config.toml
norm = "rmsnorm"
warmup_steps = 496
final_lr_fraction = 0.0
Each number is 128 + 24 x the weight over the matrix's rms, rounded and kept within 0 to 255. Layers, rows and columns count from 0. Numbers have three digits each.

# down: layer 8 MLP down (transposed), 768x192, rms 0.145, rows 560-628, columns 96-191
# up: layer 8 MLP up, 768x192, rms 0.152, rows 561-629, columns 96-191
down560:157121135147114148151106141105121128119116095123110116131148129144117154159128159080107117125135167133163111155140110123146128123146115151101090114146121121136132150126165130151125119165126142132118153141146136112129127141095134109126131117076119189096125139135136125133108136121139141157
up561:127139151159145114132131123126171124171116174136123106100167143135124086101145146104138100145117116115175140147147098164148116136128112122127134137099112140127161132116099111126115139119144099115135114142143153094106100084120131142078071103119107098136093148107134128143133167136173123140
down561:105102126119093126099153139145111102137136145118146102104154095130140109107123126115133118119135114144119152102153131116125098089124112131120087102154124103138146161150100087120103129186105102134126089128088116139132144161094095122151110170097123145141132113150094103113147081101128094086
up562:167125118085147153093113130071070140167143145125172178107114121154124135081118107096099105174188144158150150122179135098155141150151080102173120121115108131096115150139119121100132102113098093182133124094112099142098168119146067110132113138166123134148171103147093123121155161121119127170
down562:063144115120114128130173147166127171112154058090112179083174122088133161119123149130121124109114126154164140146141165169110196082190102112103124089143187131159114148103138132135128093115142138098125135120109061157134161176086188127123127137156113155113104165098106131109114094183122150075
up563:170099140131125149092145161068137127183181128100107117151166141163118127140114235163130134113163119115111098091138165139121149095097098131117128146118127127143154145113140112112155109149144112149113107103110098145140117124164121155142134081152146133139155148124111173156122134100119153142
down563:160100147162115145085154106134159123130129169112110157154158154141123140121148132098134102157118113150138123116124107087099088151140099130082180146127143151121135117135093059145116080098136134118130103090105090164162140155061088160137143110131206165131146149136138150119149107116138109130
up564:141106117121075173114098104164175151160140135115169131132121160125103131138144134125177102113124156140136097132138110134125134134119121160111135106133146135139156114132118135122140149095126138152128101128163173161103106097109118121116116139119122132143129171137138134144145136153163127122
down564:118125103120090119107145092137143143134126125139116102141157151112133154094094132155124168144148131124100151123105153113137125130140143159188145148126137133134128054123088121100111122113125145131123153155126128122100109129131135101132109110122174134170160134125126151124144082107108070139
up565:109146126077087088086185174124120155131116199119145149123101095132116123143153133158130114083096152168140100127138116161120142111136139115148114115105108138125152134117113112093131150099153128162110083123159157126096159132133133079089134105099132092179099159115122131143161134093116103156
down565:068121152121087102100121155143154095145167126143139123124153092110111113109091114114171165092106124170131124092146143116135115144186102121148121115189150129079124151116121109147200121157180145179103135093177117113115120119118105132105128170121124167135136145131113174130129142141136103135
up566:094134127142099124132150120094182138096107135148110143101125123163111161120144118137147143117167150137131094133133111109114157173148098181115136099072130121138158122069137109136135128152150108109099088136117199133108152145135157130104134104127139067141155158127139174125168134151090180125
down566:133117107165124127117102195130136145112093100155158126149138123153078085119097078150089140125114145120092142134133114111148143160131153131121138133142154140128143151077151168147130114140122128156113136199153147143128103108145090159160124131121141171151121116120157108133149127150072114142
up567:084148145116136122126158172154175111111114130101077162119117119141132131132117162108123158088120140145107125129137137121108118146125109112157146129159092144112106117084121119118137163116170142118116130117082131139122139165153143143084137148105130104116169091108120111119139133133131145146
down567:145093127100136153113121134135110157154122118146135198126130108113107085108140122130176062148115121158123111124121124140139133121100123093128102137130079133148154145127073136123129150105098128088123134154161106108138107138128168136139115138110114088123150136129109140133131116137130130119
up568:103141145117112156117121149146090110157119152147100104155093142128116137176127145098140177125137144114086102080131104110118148109102110135133179082162152125124114103092153081153158114142132116145147110152135103096140125154175131116132106082122161149152144086108096146122104132159116149105
down568:094135188145115163164143122116100104156117166112105116138138140112137127176105094165153129104070118149102160110089144102100079097100131111125128146177134109126118122111126121129135162105139132116158147118091118147153144128139152100176144131128117086121095141105103136150093109104099114121
up569:107135149129121170130111136116097127174100130127120127154139124146055105126137126098133132100111131135151130123133143141147110146122125139137142135084102151111142152130125124147139096093083167145073107140131117107083135163127114152138111097143130113129159163062103132223160149141110156095
down569:102116149124137118120114122115148170133103129177087113133158096123145094108127092142136163167098111142117140078133091113150014105136119100146102144157145153168093142132088140133132145094132088114125195127122128144123132119114101102088138155153089105138099127157156124174109112153126112165
up570:099144166115111124125156137101144120183107107109104149129129090127075136135146102112131127116113113105120124110139096153115149136130118152147138191112117105121115094171109104099153078174171132107203129131133129089138085066142099131143113118157132096121166111119087108107149181129172116132
down570:134094119115076140139125122110114117189123160096113131162173112123154148189135107109122084136127140090148137110114110133117111089101083118112126163151141107189133138066144116117177141146118132141120147130135134145168131130099164141087117163097114205141134132146110127156087126131157130168
up571:165144166136142123146122139105125129129137151110146126141106081161122150161107121083156096160129157113122135143141116158101161080102131136156147142086124142126119144150159112086170108133081145083096117124167111117121084138179171116118147143142128131082166118104150108088107158109125159150
down571:119116151122131124118149100131142148122155168125089124127151144119114126157116123093120106111080093158130101115141159064166152143132139115120185168110104116108170151181143105101135148101133123093098119113132098117141129114113095177118151121086068130112090155131115143109147133113106118121
up572:122132139134117121132147129133118113127128108124138137121126135142118143120128133123141133129129136128125124131139103126112139132126121148117156128114127124134133115142141108121143131130124128133128126139137145127122123123145137141130128113124127108125123136119130127141125132127125131133
down572:121139131121116130132125142129132125131121127136130132128130123135125142122126129136123133124122117124136127125127134128135135114127125129117123122144129119134123129129132140122132126126115136122125133127134119130133120123122132129116136125120130123134127127118126140145134119124117129131
up573:106111133080129145162123148094124095169100162139112168097128103153151135114111098129150110122155119134126110119142131112107125129126149096156110136160131152146157133136121101141104107145088138136098126184077109137140114127123102157122128102131104105100132117120123117109140149132121124119
down573:124131116146158095110117109123105140146088100131103132111148104119103107151131145140122084099114132114134109104096152151128063137116124135104129099131117084168134124141131147136114145119163140125130111108115154098100116166117139125153132117101084147150141151156120098128142136126139184131
up574:118132140156103140154147108127120117138127157102151099136114115107128125139132152095143129135133132142152121117132125095116149138119092116145115125137080130121141114117138092145139168117154137114142099177114141139126155099132102136150131131127128119101132140086101124091128137133119121087
down574:133138138128124114123135151128141140095142151164083133078139165153078148132145118151125143137127116125121148124139149141126158116136152139123117153122147155154118116127058089131111133123156120118131171136120136126122105124164143125165169210141140122140141148113187140147134106143102127138
up575:101138127094086116082155179139145139152126173123128132094140158153121095144129116124142118133120095173080099148142109125127151130109131137142129134131145177121118088134125119112162136152189122142119146130109143111107151130132122154117113117114128092112129139063116118203152139118111137147
down575:141158148111116149142149113140149151146091179141118154114107133120132113139099133133117125102130136133114126101123124154088107128130131154110161097149139110075125120160145177143147141119121120094107143167114115086122095129147102153183108141179134115102134141143119134123104126122122147113
up576:154097121102107132125113161103135109121141166131150155105099099141102127118145143125175165121124144084111105144127133148126126129134143066103150120135154152116148147167128080119150180081153193107101111125098095119142099145119110128126109107102112085129151118144154136153108113100097131108
down576:139108083120101155105106081117165139143178144159130143122150158096087103145149121124119138128133138128124119175146162156134143128149152126112154096150144087172116144114136128100117162135146168103092097094145076121138114144112084133073101122132084086119151107141113130093149070127110122143
up577:104163138111112137148188149114112095125127124125114135149100132137081126166111130131173140131124127132128092147131100110128162107151114108103124147092114113133145110130146116149139138148105169098164124142116138098139124131122128114116134091136145138085105116124120171129122127101116172133
down577:140135117153143145123105121110125141145123124133112143133134171103127148134120132155116131130114089117137144140164130124146117107119128130132117122139125168155130114167143114114124135124117147123097143129131145186128132130166134152123131142100128129129150119123120103148118111130135114108
up578:090117127139088109128133138094128152122148091145185102123129112137093157147132107113213131088100195111158141176163071157167153104113143162144134185101115087107129135112148109142179181108159185132146149147091114134108101175139116121138134146128131129104118114138160195159119128149093188118
down578:108107141129074130128156094105146135128131075179107119136144102096129128107074153124148096173162156149145141131132096112119114096130144126148061167153152095149187094112145134128130103145144166146180092131152102111149121137095161139112146153171124209105129133129133104127130191111111094106
up579:173125134149090141111156134119116102175165133108081108088100142146153099099139171099119155141146077128137124126170136134081132156098109128094139098098136185093062087144118092116144118148128083164142124155150107106161160130197125137106094139198156107110137146119110117119187175126116174115
down579:155149107142081163165146121123082141134158158110109129127155116124145141082121166106161144173185107117181166106146096142146112110132083119128174118088131155153129146133109106087102129106150143094147105119125147094125140164125134140174110174108131151136132152113148103100143140137115133090
up580:122176108096116097136138187171118089118174168123123154131150138147118164135125144110147110153134116153119111146147126137108146111136109106115135123142092122140110142120156063109154146120107117106165101162138177133165142145169147109113133132139101071115169104101154165125173115108108163116
down580:087110174146116131149117120134141102109146127141122106126118136128167097149118100102142147104123092148125115105150129128162131141116103081107118134081153149103082122085139112128083123091132081174153116153138081169117141157134106113094131148100125130137125140161110155159088089170140082144
up581:121143154069073171153151125155132109120102147114121111118103102147155167151103127143128117108092145160117142114112107118136149141116112130157144165099087123168118123146136099132148096111149097106131141138072129130172142136128073110126097148159126124113098157137103104182129130105156116141
down581:125149152111162120168175138102153128091140121140132097105126137125089096150140114129136138109119156107090133136150097106136141109071131146164152140126125157155122097144117102142143126116111096115150167131178090170145131125148139140130135100150101134146119132118127168145135127144134150131
up582:117108110126150180122140141126106075135081145140131091156115152167142155171095119105125155141140098124151116112158131147149149120105138104105151131116086132130103123125137152181173137154146087094117129172131125132154106118140169118088142136127184073087180122082125121131135138111168152119
down582:157157144124125146145091120117164140211154133109153106165160120166117120149122136172144177105096154136149085175083116130086104115142113103174139121100144111080084110118083128114093126159124143139103117152168116142164115155125134105183127134151150107127129120166132125187115136149143139149
up583:150104100101066106116121143167099112149164141142102160145127121154113131155103199129098140141131129111119111091146156176132116138141124098141167113128151122151129147199115104153150133122159127145101108172127137112098111120140071116119101081128104115123122173105152143150130129112130090130
down583:107084151080118114110098139135162103123132118122112144114106086170139159156115105117185145135125120141098161156159138096144132151110137135106087094119132118089138107131151081118151144141143121155085154144149106146115114094153193133152089125096093112109099125119113165077127104143096164129
up584:115134103134114158114152138126124070146112133084137144130118124149122133145109180113149106103101128150161089138178110137106157114132105107081111117147133131091128076133122146097194124119107180125122152105099099139150095131123155135111145132121116124126134130096129098135101132126151150110
down584:118170146153109157112120132235131094137112081135096188095109157093114159148120114110131121116119129138147151159105135132095157100122116098088123072154114147140144122119128170148122126115130127117123166155160121153144133096120094124143084159127107107146151116096149128086103128138136143137
up585:122089142124128112107176149102138135124105113144085126124126130145121126101119126128123114148127130131104137104149125118132140106123102100125149135125095167110170109179101108129123138134123087117101163103108143141144152077091094143104135130150149102111115119120138123149116121117095149152
down585:139072135135116126125089113140150126115143123102131088109141179085124158105086116133123127135114105170166162122123112117141140155114132191151140134111166117119161116093128156155131154121136096100125129140132094133139150108161120088146158147086157123137126115123101122160109153171133110173
up586:178146121134136138128153184096136092141109154105135094161131134135140138137148121116143101111110138120136135151117136111123157095107078169100152115139103149125125116134132128095188109084128161105142141106151128093123153094086145102103119127149143088133153136109111182115118181097125139144
down586:140141160174076151081144141128104135172136084151129131130171122104122152147147127157122167169110141126167131107108175163139098087122123154143116111158143140105130124128161123120129131120151067113164122118158169113142115099126107105143112147101125157115131097111108128139157142139140128110
up587:131132168162130135110136147120076167098106127129128148146108083155112118097104105125129141097168104143108151133168096138156146130100117163099157115127094133136111111112161146159161138129090122138122152160118173138109127156106112123126130125138148103106077138128119111128148144123138090140
down587:165136151112098177096134111167132124165145163158128131105136107086090110118117137202128098143160155139143104108121094121136140124124126102139126155113127095126117123136132116100116113159133117140101126103157129107130138104093128113094113112121134123094110120166153140108115162150087145132
up588:137156127143124113105151156148079137097077155079130137121138167120110097120152138140138096133103188140126184148115144126164128138112160123144103124132112087069117137185134119077128109139157158116123130154146135065158107124098138149126127127103139106132164123060140127122177125135108164153
down588:106140133142148136109064119130122110153133107128130139122132155129086114147131087157103125100128143112107149095151124159095120136138110137139093141138129134175140177121134103095142094175123174127120110160157123129131130126195147159136139123150147082100107162108144174165158118118127184104
up589:120123124155155156097146158110134101117092159103148158134104126173136104099087112098105132121131123122177156150193153152137127104127096130100115113116104126074129110191154107145121102147140090141112105131162101176099138137165123107102181123134117118128209098086124138142107105140109153136
down589:111168149084163132159071115157175098127091112131109172114139136157118140095132120121141120057109108092099098110142111136112157122162142072140171067175154121150126131154116099128172092106132165137110144120142140086110139165101130116134118113136081092059119108129136136096106114083114146126
up590:125153116094089133099137132095088081110140090080130167117104138130095103178137172135196151168160115122185122137155089157110159109132077119098155102149120113091133142112142142118139138122167116134153167157103154137127160133087110133099122141159144127122095148113134120157145133100156119146
down590:112134080128161142139122147181116142106143127153126175143109158135139108064099167150127134114106131095132132118157093171098100158142118122153146074092135124141146130105129158100182106175123105112149130094092129110127139149109133153145174140087133155140135119156133068176159133105103110138
up591:141134087136157100093144183116119080129125163133150161145176122159143129089132115120139122175130115126096092134156159151104126129124089102136130146139115100090105124159132087112118125091144131125152090093133096169149146094118094160102188142129114120129130116112112151081152124121127141120
down591:089099164123102152137134118082154097109168107079114122139070166126103109132145132159136184146150120164147123112140134110122200129143150122139130137156149147173110114136167151063142113090131167140123107132150140118144168138117142108117123131072128130133106128126096117171133106156113125103
up592:116168111124090113121118168116090109147084088130128102170112114140133145144146166128107095127147114095124122125122151191160117152122088113154132135124118119138137098124138140087162104130138138125107114139096126085111148132144120120149123121118150090140139108105089136169099111151126156083
down592:123115155153120150136119114155125121118135098133133131080142115105105150133096153126096139103152107153153110144101171066150000105085132126122137132110171138141126126094137104112119128115153142117132116129105130147124117152132156135094139135082129177137147145098146117094108144134123155121
up593:098138135149095147109143130123168086148087110096097168119111112113103150109138139168152129105111109128130128122129116199116170112082151155107132149110098123100132146105125127156154094119095136098126104113062109083128117111120106145131115152113131134172142160134106087130125126157138178108
down593:143135121140100135100153119160166105085136132117145157172092145110141092119118107146137111145119146121118157126109130126105115197100156131179112091170126101112101130115136162091096145127127151140144152146075166119134108105140145156150103130115094118122120126091145114106100129110114107093
up594:157130142128077133076090172091107099143128092069121123115186112161142148115110144149132141108162124105160097140120137145071136141096091131132118137117105091115108105146107137092123081140131121133122095118139110106105089130152133149153142105152166081155132103082122154124119129161077082092
down594:121114110081118085135113140118166093136144153102128104099148126087130120121104070101079114175133166148067118155148232103145114168182132135150136124137095153126162153122003151125108112116170155169137160102141168145110168106155142150124111105141108103166108145128152145124132127145146096131
up595:142123137116118140132163151130139103151148168131112115159128129138092096124103160148122149108164139105115074153112115132112135120149088193112105151147163120077144140115150156144147115110140116097114150125121141145176141139145139148139151084093104108108136096124122157136106121111114131140
down595:171176107127152129119153140090122133155138163094103153128172128131114150132133102158138125128139095130124136123107133136123124082121113117123137159116137145152123122132134118153158117101161134110103118132143107148121118122123138123149106094140123206163128156090128115129130092109136132174
up596:127136134132119140131125145108113132135136136126144133121136124140127142134131147115145149131138135127131125123135131128149164124112120121119153141121133122138127113126138113136147131127135122127141122143111136125127139131141125138126118109129124103125134117128113134142130130110112129122
down596:113126128129123130136128124133114121128122124124130133129119130124126121124127118131106130119126124125117130136132120116127137132127120130118141126136124130136132133123119139125135117133117130132120112108127113132129138126130147118116135114138128132130128139127125113139124131124129132121
up597:117140091127099139137152137121113119171127128104139152171115078098138187145099140111140112152156107108150145108162127123149104114111091161138142132122135119113119118144139132070163146151134118102124113106145145129085147159136146147131109124100118120126143126118127096167134148170054128115
down597:129127119107094131137135140133101141097106061120153167126105142151107141151131126144150093139124097130079109123127127140116108140140173127158133179152176163124118122104048124111118068168136136173152116116173105095148107108142080124104122130161112154149101173135143080145151154131111107089
up598:118112102134124120098127182099180117110093097115098138115159121179067116138117138139134133155127151159086161134120142106110125089149094125126169146110124157152123131148126149101140135151135116101143110090138128135133130088117121095094122082148141087089118136083112184184125142159095138100
down598:111102141140081104126136143131145136142115147148136101194131118131124109152101113159113144135083157165157082097077101144128077144171166152111146142166122144148175119082161153140158137114138136149143158160156113171107118093153141145102138101120136098117125096108113148082178098154137158111
up599:121143145110136121110146140119198086153157119129121135174141091160139171133117105116118129119140099117108153086139127109148129123072129141138108110153114144078083148135181112122154150163058118153130133169125123130106088141183112175117114152157134080131141140123110117140153144129110132151
down599:124089150118131142103107144131176125114103127121154115145124145109158128114135109144075120119106112136114142100181132144086155118133158154098113171095122077090128151087120110091099123184112125075152175107162122137157125126132155160134087155132134191143157142144144147181158148082100117149
up600:160120120140132100106173097101141134131127156091145104109107095132130171122102121114151137110107140123122134139149131163110144154150093136097143116068122148101166124129088130204157127152136129124134103177135145089148147128172148154118149131144121090149142093107118109121122164156173170177
down600:098110097106111125094129112196111160134125122123137122109114095162122091155074172134132152126101156128110142089126107185114069160166124120141126126106105112120214169146163120135142168181124114163109105058131143136147104107149108130081086139123139120087116135165112172125097122167097155086
up601:121135141115133127129107170157135180122096112166111147145116068129104126107126126130135143089106150140121099132138138124140155151080108133120132155138102120118102119139172114130144137115136137101126111147122166116144080158100128135132162088107146117135111131112132121102110109124096128121
down601:115120136118105128106133155141145155117129126127114157132122116114132113110129139168111116153136175145104150170098166150118118119148143121110182075138131158109141126141106084118114152099139135118116170132138166124098143078154091077155111150131112128152117151155101150186114148148141127151
up602:102097141119147146157141105100145135116131119053146124104162099185131149137127144082117131078097142126116104090164122118100137134091069155166110134116111127106108115151129129115132177143116151131151099139147120113087141094148105150134144107094102055142151176095138112134133116108137150152
down602:119144098138118117098087129131118123129158124120126095152126120154123125118165140135118172149111178117121115140130143083166142146173100133129156177098149128078137128116037100148105137142137131153196168102160161126145141137136103124154171133181162118117132136099115105136128129128123126130
up603:148147126102125131128177151132154101142101138138121095137119116148140124116122147111115128099149103147152138098139142091125131113107134079176124138122105135153116146188151084173152095132164119134118108157178104130086101127116106112105148139137154094144165096126109111119142166194089157077
down603:125122089131107158100088180108183115134137115099099117129125099132089152140126153157144148157106139186113148120175100150114137146088093112113123106153155137144124115166128106112088096112142084151129159171113111120130097167113106081109190128142101127163072095097115102142124073131119176134
up604:111151120173117100121115150101109136110151177125110094101125128135164134174132137091123164129093117132156068082121160134147138128124089134149127084119164140123119115088128113144131095156134175147088112137135092144053127123151110121145099130164140122161072138096144196175138106130126136147
down604:159149146133120103150112163099082126140127147146150156132141142131118204160154177187120143146159145114113150160114096162128135147144147160108147143099099131137132154118123144112147174095151149127160149120159152117113110146112118152102125128078164144105135169174106123163158168163120101067
up605:141102119141096124112173115090141111149167136133128135120136145110149122123118158126132162091163136109127078138135114117138155115149102133144140129144127141130122098128151116150144139150133126103132108132120155136129157121147086147136127116152102102133151119125137152116171112104129113112
down605:153152154135172137118112128158198098134134142132153108129149130108127127137109142119136101125099122175133176130113117115135092101117133157116128123149147128151119144117138149151079161141164127097116120108128156114109146143101127127129129137096106126105114126142158164167131087145152116117
up606:129142105100088115131136142126146105120121151119070128118162118163077167125150131103095164128152122087110126124148133149098147189144111132109147151120071132149167158123133108138115139135108121150119128115113139089145132075148072107100110148137125143152122185077127110138136157150115137134
down606:118100100191103146134149075139139142134128093125134104119121096128129095070166122175125144161188111138145178105164140140131147136159118109138138163105105148098107164156158182102105126116129074116107131135131138122098106138114126160178106110088143125109111116147106083116119119113141150193
up607:097149169136114103139146158128134116142130166104138177133147164149117171151125141104097120137125126159129088178128115178118128139096135109147110124129131138138134122118131118153181137147134131156151114137134166136127075149126153134154151067124100095107154158142161137089171153108155114166
down607:085106140096145121132138175117096119094144145097110167075159137176081126144131075163112139127112116109142094168134174106127060143118145133136116136148118142122122135093116122156150137063163134106092113104126149142132116140146119111142149105122171119122137132157140172096174145118103160130
up608:109124139110118158128136126135170117133091136065143112138157136153140097144047139119165129159185112147107173102135071125070140149134128082081150148105145106110110123164144113110109154067114176116130114153121133096126148163098107144116160117123161111130100113078129148159155132124116173126
down608:117119101076178135154106108135112131166112119113100114147158119179162111118154142155119135092119133117132126122125099132076108144147128166107161120111121147200108145160157119112129120139121128156116136110098144135090148129140094090127077085125107142117165170083138136111133134082056195155
up609:111101183109115086186153110096131136150133150133152138193136117150107113138135163140144150126167154105099079168123113150123122120137149134145126159144127122104129107141157081155124131156132158159165147160100111139113115158125120143142138077114153077103123129108106155109173129115152147122
down609:117119123110125129097150119115108141095139125140137092131119131140115074096110178111136129137158123097093140188141129086136052131165116079090147117115147152109137111160121109117138130120131115151150063138111126097118104132109124159109088143133108121115084162125095145078149117148145147141
up610:126145100160127142133113133111122133113160117125131157130120132128107142119142108108108139120149123129106093124133143137136141124121115125130118119100125135119118118150144089139111116141110131137130104137110130127145129126126143131120143117131106116124145131100108143119129119146108122130
down610:129127116139123126111137138131148133111116142124131118129134141126133155122118114126135136136122100138139149118126125123127133126133124122135108133158129152098134112119145126125135136129143150140145146113107120113121120129120133134133133118127120133117145098112114124132137113105129126104
up611:113087113151115138155142156137146131162085118099116153095200123139143138139119110142098135114137116118132129131123141176142159062091122148134135141060122128059109133121105132127122125124114129113101154143139120132110107146130135112145134099132115113127149170101099151128107167059159162181
down611:144165119129161101171138156104092109145157131140106152128141106126085136118151117097102132109121127096137167142130088096091107167098123166159137165101159141137090101149143157134156135137140112073163157123149121118117200122112104153131159094157085079120094147131151124190123102129109099115
up612:148104110176114124126140141087097111131144132122142156117106120128117136129125135136152084110139149075096132140128101124114121084092097130133199138123151149062152107185144127137165173102107107096130108137117123085165106105097151107147126091119119089130144126106107122112122159145136129124
down612:131201097188110145103112128158112134133122104118138130147126099133167113130112130148116139108125133108143137165142131126076121125115133096149158147125109129103117126126158110164130135129121118115105093143125125077146103100158153126144088116130161088120121151128135119094112140170139116124
up613:149161114066115153086062131141135183115134181125126136143137133144110137151145131110179113111117182123132120080186105114102186121110101113105114144132129120089119117126111115084119138072125136142126133164154137128083129147126138129103110138096127122167169111096072101086148166129095156160
down613:122118136143126152125113112176106117130119145159142109113131138121135137098111125183129124109117095167093080165159133112140105126077145163133168125146131150119118166124090114140177117167133136157140133119144131138115098125139144091107160142147183150162127141126113138117149133190148098146
up614:104132081154124094091120110120138136155118157120147147128144139144150145151130136137167125151176167119048129084123053186112115121119128111169125078121116136121153123143140140147190137092069135172102127146118151152135110138141109143116127120123158146151158166112129090139114117137119145101
down614:119125133101100127126124107103149122150125098127118156133135158083144095102128133086124122156144141181125135124144127143145105146100178133091154155143167108140136141121058112108108121165105141111107149173144143128191087122154155158164112164147172098114078127157149141133157127122113171102
up615:095136142124068114099076145116142127098140166120133136148165099148046173140146127166131110150140161132116110148125105133135176145101118104140125154138117118114120138130132057190124160105093111126085132129107118120136110139158127140122139123174144108143153159133132143145131124116141094084
down615:104151086102167057155125076132157076123146094109110151115155151133095192101157148133108085156126171181124100111115153117150121151123154143118128117156120103155149103111143100085159137049152131087128141067175144137160131120136133129120140138127098153164141150073184110105132107110146123134
up616:089131148170121125142130144100069101166158116133111143146112129139123147138170150116112154117153135126102122107112115156130203109121155126128144132084100135140147100115123142124119109142138137107132082113114120132146168126127112122127114100124141131137137125125125086174120127130119156136
down616:137148143130122127153112129123144153113096125116103113130144141151113144113124095108121133131090132148123137114160152138113139156136115122133137145136085106143113130130125117122121131105141137143102115145071099129124157163117137114151159117102143149104116160130129108131129154126113120111
up617:130146144145138111129172136143148104120128150107133103131109146113104158128099156131110134087122121157111131154158111118129124135173119120125136106110090151155090158138140123145162100107126150165115151115112093144119153104150134171108157161118110105157099116097142154133124140164129093144
down617:125091109117138114131175139113112093143120139095100119113138135140145167140104104133075108137118160139154088166127150105131146101132097112119141109118135144179131180138104149176122123160090138114118133105150094151126124135134129118149127163130118152130139124117104140105133111115131180099
up618:125136131129114130134120134125136124128120132115139129126143132137123139123128138123128133118146125133127123127133099148120141135132125128123144129133124137117142117131140114134138127121123138121131130139129151126119129122148121124127116118133139119133142124124131133144136138137127131121
down618:124132122126133130139112124118134127124134134123109132130121131134129111121122135137122124126130120129122128133141141129123132128126125133135139136110112127116129130123120135142136129121128137127132126129138136126127133143139138113136139132131132124125125126119107127149118129129126117135
up619:108166153116126158096174119112154126150127172101161132111112111163093116100171124115124152150121186131161081125139121149132122143106131095108154094117115121124128117139105120109128145094183168152110120118127140114105111121144096130152075115106114107125135149125099120110097113129139112118
down619:105097108158127145162100148145142152151106148146142164103133138157158128139126126154134159122119120116109136141126116110118105124052147119129148121134172155158134121121186163149118116141107110125133130140103178138137136087120128126118106076122166113138143151112124121103133086173119088105
up620:158094141106149156121137113128138114120082101080130096090134094171107128148159099075097171107129163150139117124132114128184127145144124138173185123148147132054123112146117108099161109153194154090117110097083129136125134098080136156146129117219154088136117140128118155145111167107127115135
down620:122118091126170111152107137148095115112071134103150185086168070148054151130142118122122144139107106112105128095112145134098116117179136172143151131125114135107114163149121101099175154158151093146132138162161098150126141155159121129048056115151153118132100128108128139089135117125129141112
up621:131114168101136131160125124140112127144095129129101132178111130142148108171085181103113157129137138137134125132113139131105128151157135132102115084157148101129163109140160144119128152141144133114103112154110162133142130109170135142146125113136120088135149125113093154155158147096117140153
down621:121134121133141090110119108130136159143171161141128087125143136137139136148134114140131104140119109110130172128131139134158107147140112090149141103133119139138116102123159122117123138159086130126158177124108132134119126098131096158125160140116117131137095151153164122136158114147164077112
up622:126098118144123120091141117155118165159086159130122192126123142143087132136141136148136155100144100162090133141138139172127124189174124137131147142139078133088145104099106120119136106101140123159168148117131121084125152105126158112158152132149123118172200136108142124152164115129121123118
down622:139102134154130176137154086148094156147174136139122141123156086130123075127115108143126126148146079105135153139089123126058130124120108141127134114109080134124135123130153107098131132144118124119053152127112104144128141115133137097141096103145156123172089104114128144085089142120120124150
up623:129149131105085142124118120116147119149139163129124138165137079100084145133105106114093111100127131124090073088114082128098152121098122109117147133147104106112192145156109141102114083130129193114102156109184131147110137101140166130068118144098145144125169133111135119162123138078103149108
down623:130114049131124093120138122159131167100130138164149096197149134104125152173090109099113143149108117131108097120114135137096139112120102103146090139147158157129132133155129120113137181143089131150127188165135089113127109106093104113093127167125174142066142161127077121133103129131118176153
up624:109131095116131161097161152106143125123110167082145112116125135129127158162126163135127100171138104124178134133151100116141138099114103132099135114143095123160106134168121132098174113118129114142145115158152110130156105107121151150132151144131134116116111130117162132155173140136141149144
down624:121126135097112100125114120149127104138148172137118150133125138181149140127128146122150129130143163124087182132112119154135139133109112112151147111116174143138163143108139142147122138105117124114123101120153130145126092156126148114125151128114131122133129118119118132122114157086098125144
up625:099123115144076097130139120078130157151066073096094144132141133120129098137138149111128093071087120130161109151157150122115147131140132217105149106126065194107142091094110115123106065127117105106118122150098118080168166129110151097114052118110164107162129130115115121141127152111123116137
down625:124150155115117103038149107140133132160067084087095108132096109127156131156159150137078151124067140119095101108142196119112147122121162133105108085160099132057118108143153082175109170148119108142081126147141172106118132135179143139126121137090093137179121119170113114137161156154123147146
up626:174142156126120126167105118121107139150159154154133121126094126119094125140107099127177149121110156138151171137141117122085149114109115150150183106093105092143133098150124101147144109103122123138089128148121102118141147164150137112109120137110125109142129137143136096123162132117077149090
down626:136155105108117128165150113108122133108120128122149131067125106124137168106174157116118123143123115118147126116098171111133154090099136110114106146100097101127118149151197140120122129104141133116086133148153139165106122151144138129117095161101068143165097171149158127134130148141085086163
up627:141091135111115156113152142092126108120127118089133139136103109135101109139143141134165129134147102141119109134157118107107134117121134145134126103082143089072106114078109053122136134157097160114112126130114119119120108135089113111172125130152178116123134127134107090117127119129132130114
down627:121120127114121094158149114122112145106057113106119123100126094096150141133110120117096106113115129135106123149127127138102096122152161105128117112131095129168120123105128176149123142144079155125106149156147120139153083077143116155127153126112096130115148115134146093075140146135098168125
up628:109117099120127142125164199122102125150156140074087147112129164165144149128131157136111121148120090162128148123175162130107179143110117124095089074166091103128106172144123144111160153110112107105126070135121095132133111096186136154151097161126132093152170149071101129143167116101125109107
down628:088131121070159097110094100137136097141115153107127107100110164095148161137095127174113154100119128136113165092114095202100127090137070152119073136156157125125122122169150183159106165155121159055146102136082095108160140152138147095104130115102121205133089103139171120123167136124130153126
up629:090147116138128121169138145127095148101152147151120151118124137152075167122111120113129109121152113100096127139148128133138156140121155102129178141120128128120146123142115156119117151180114149109163165105106151127101137131125107138155143113101108123121130123122113167164076115136104136131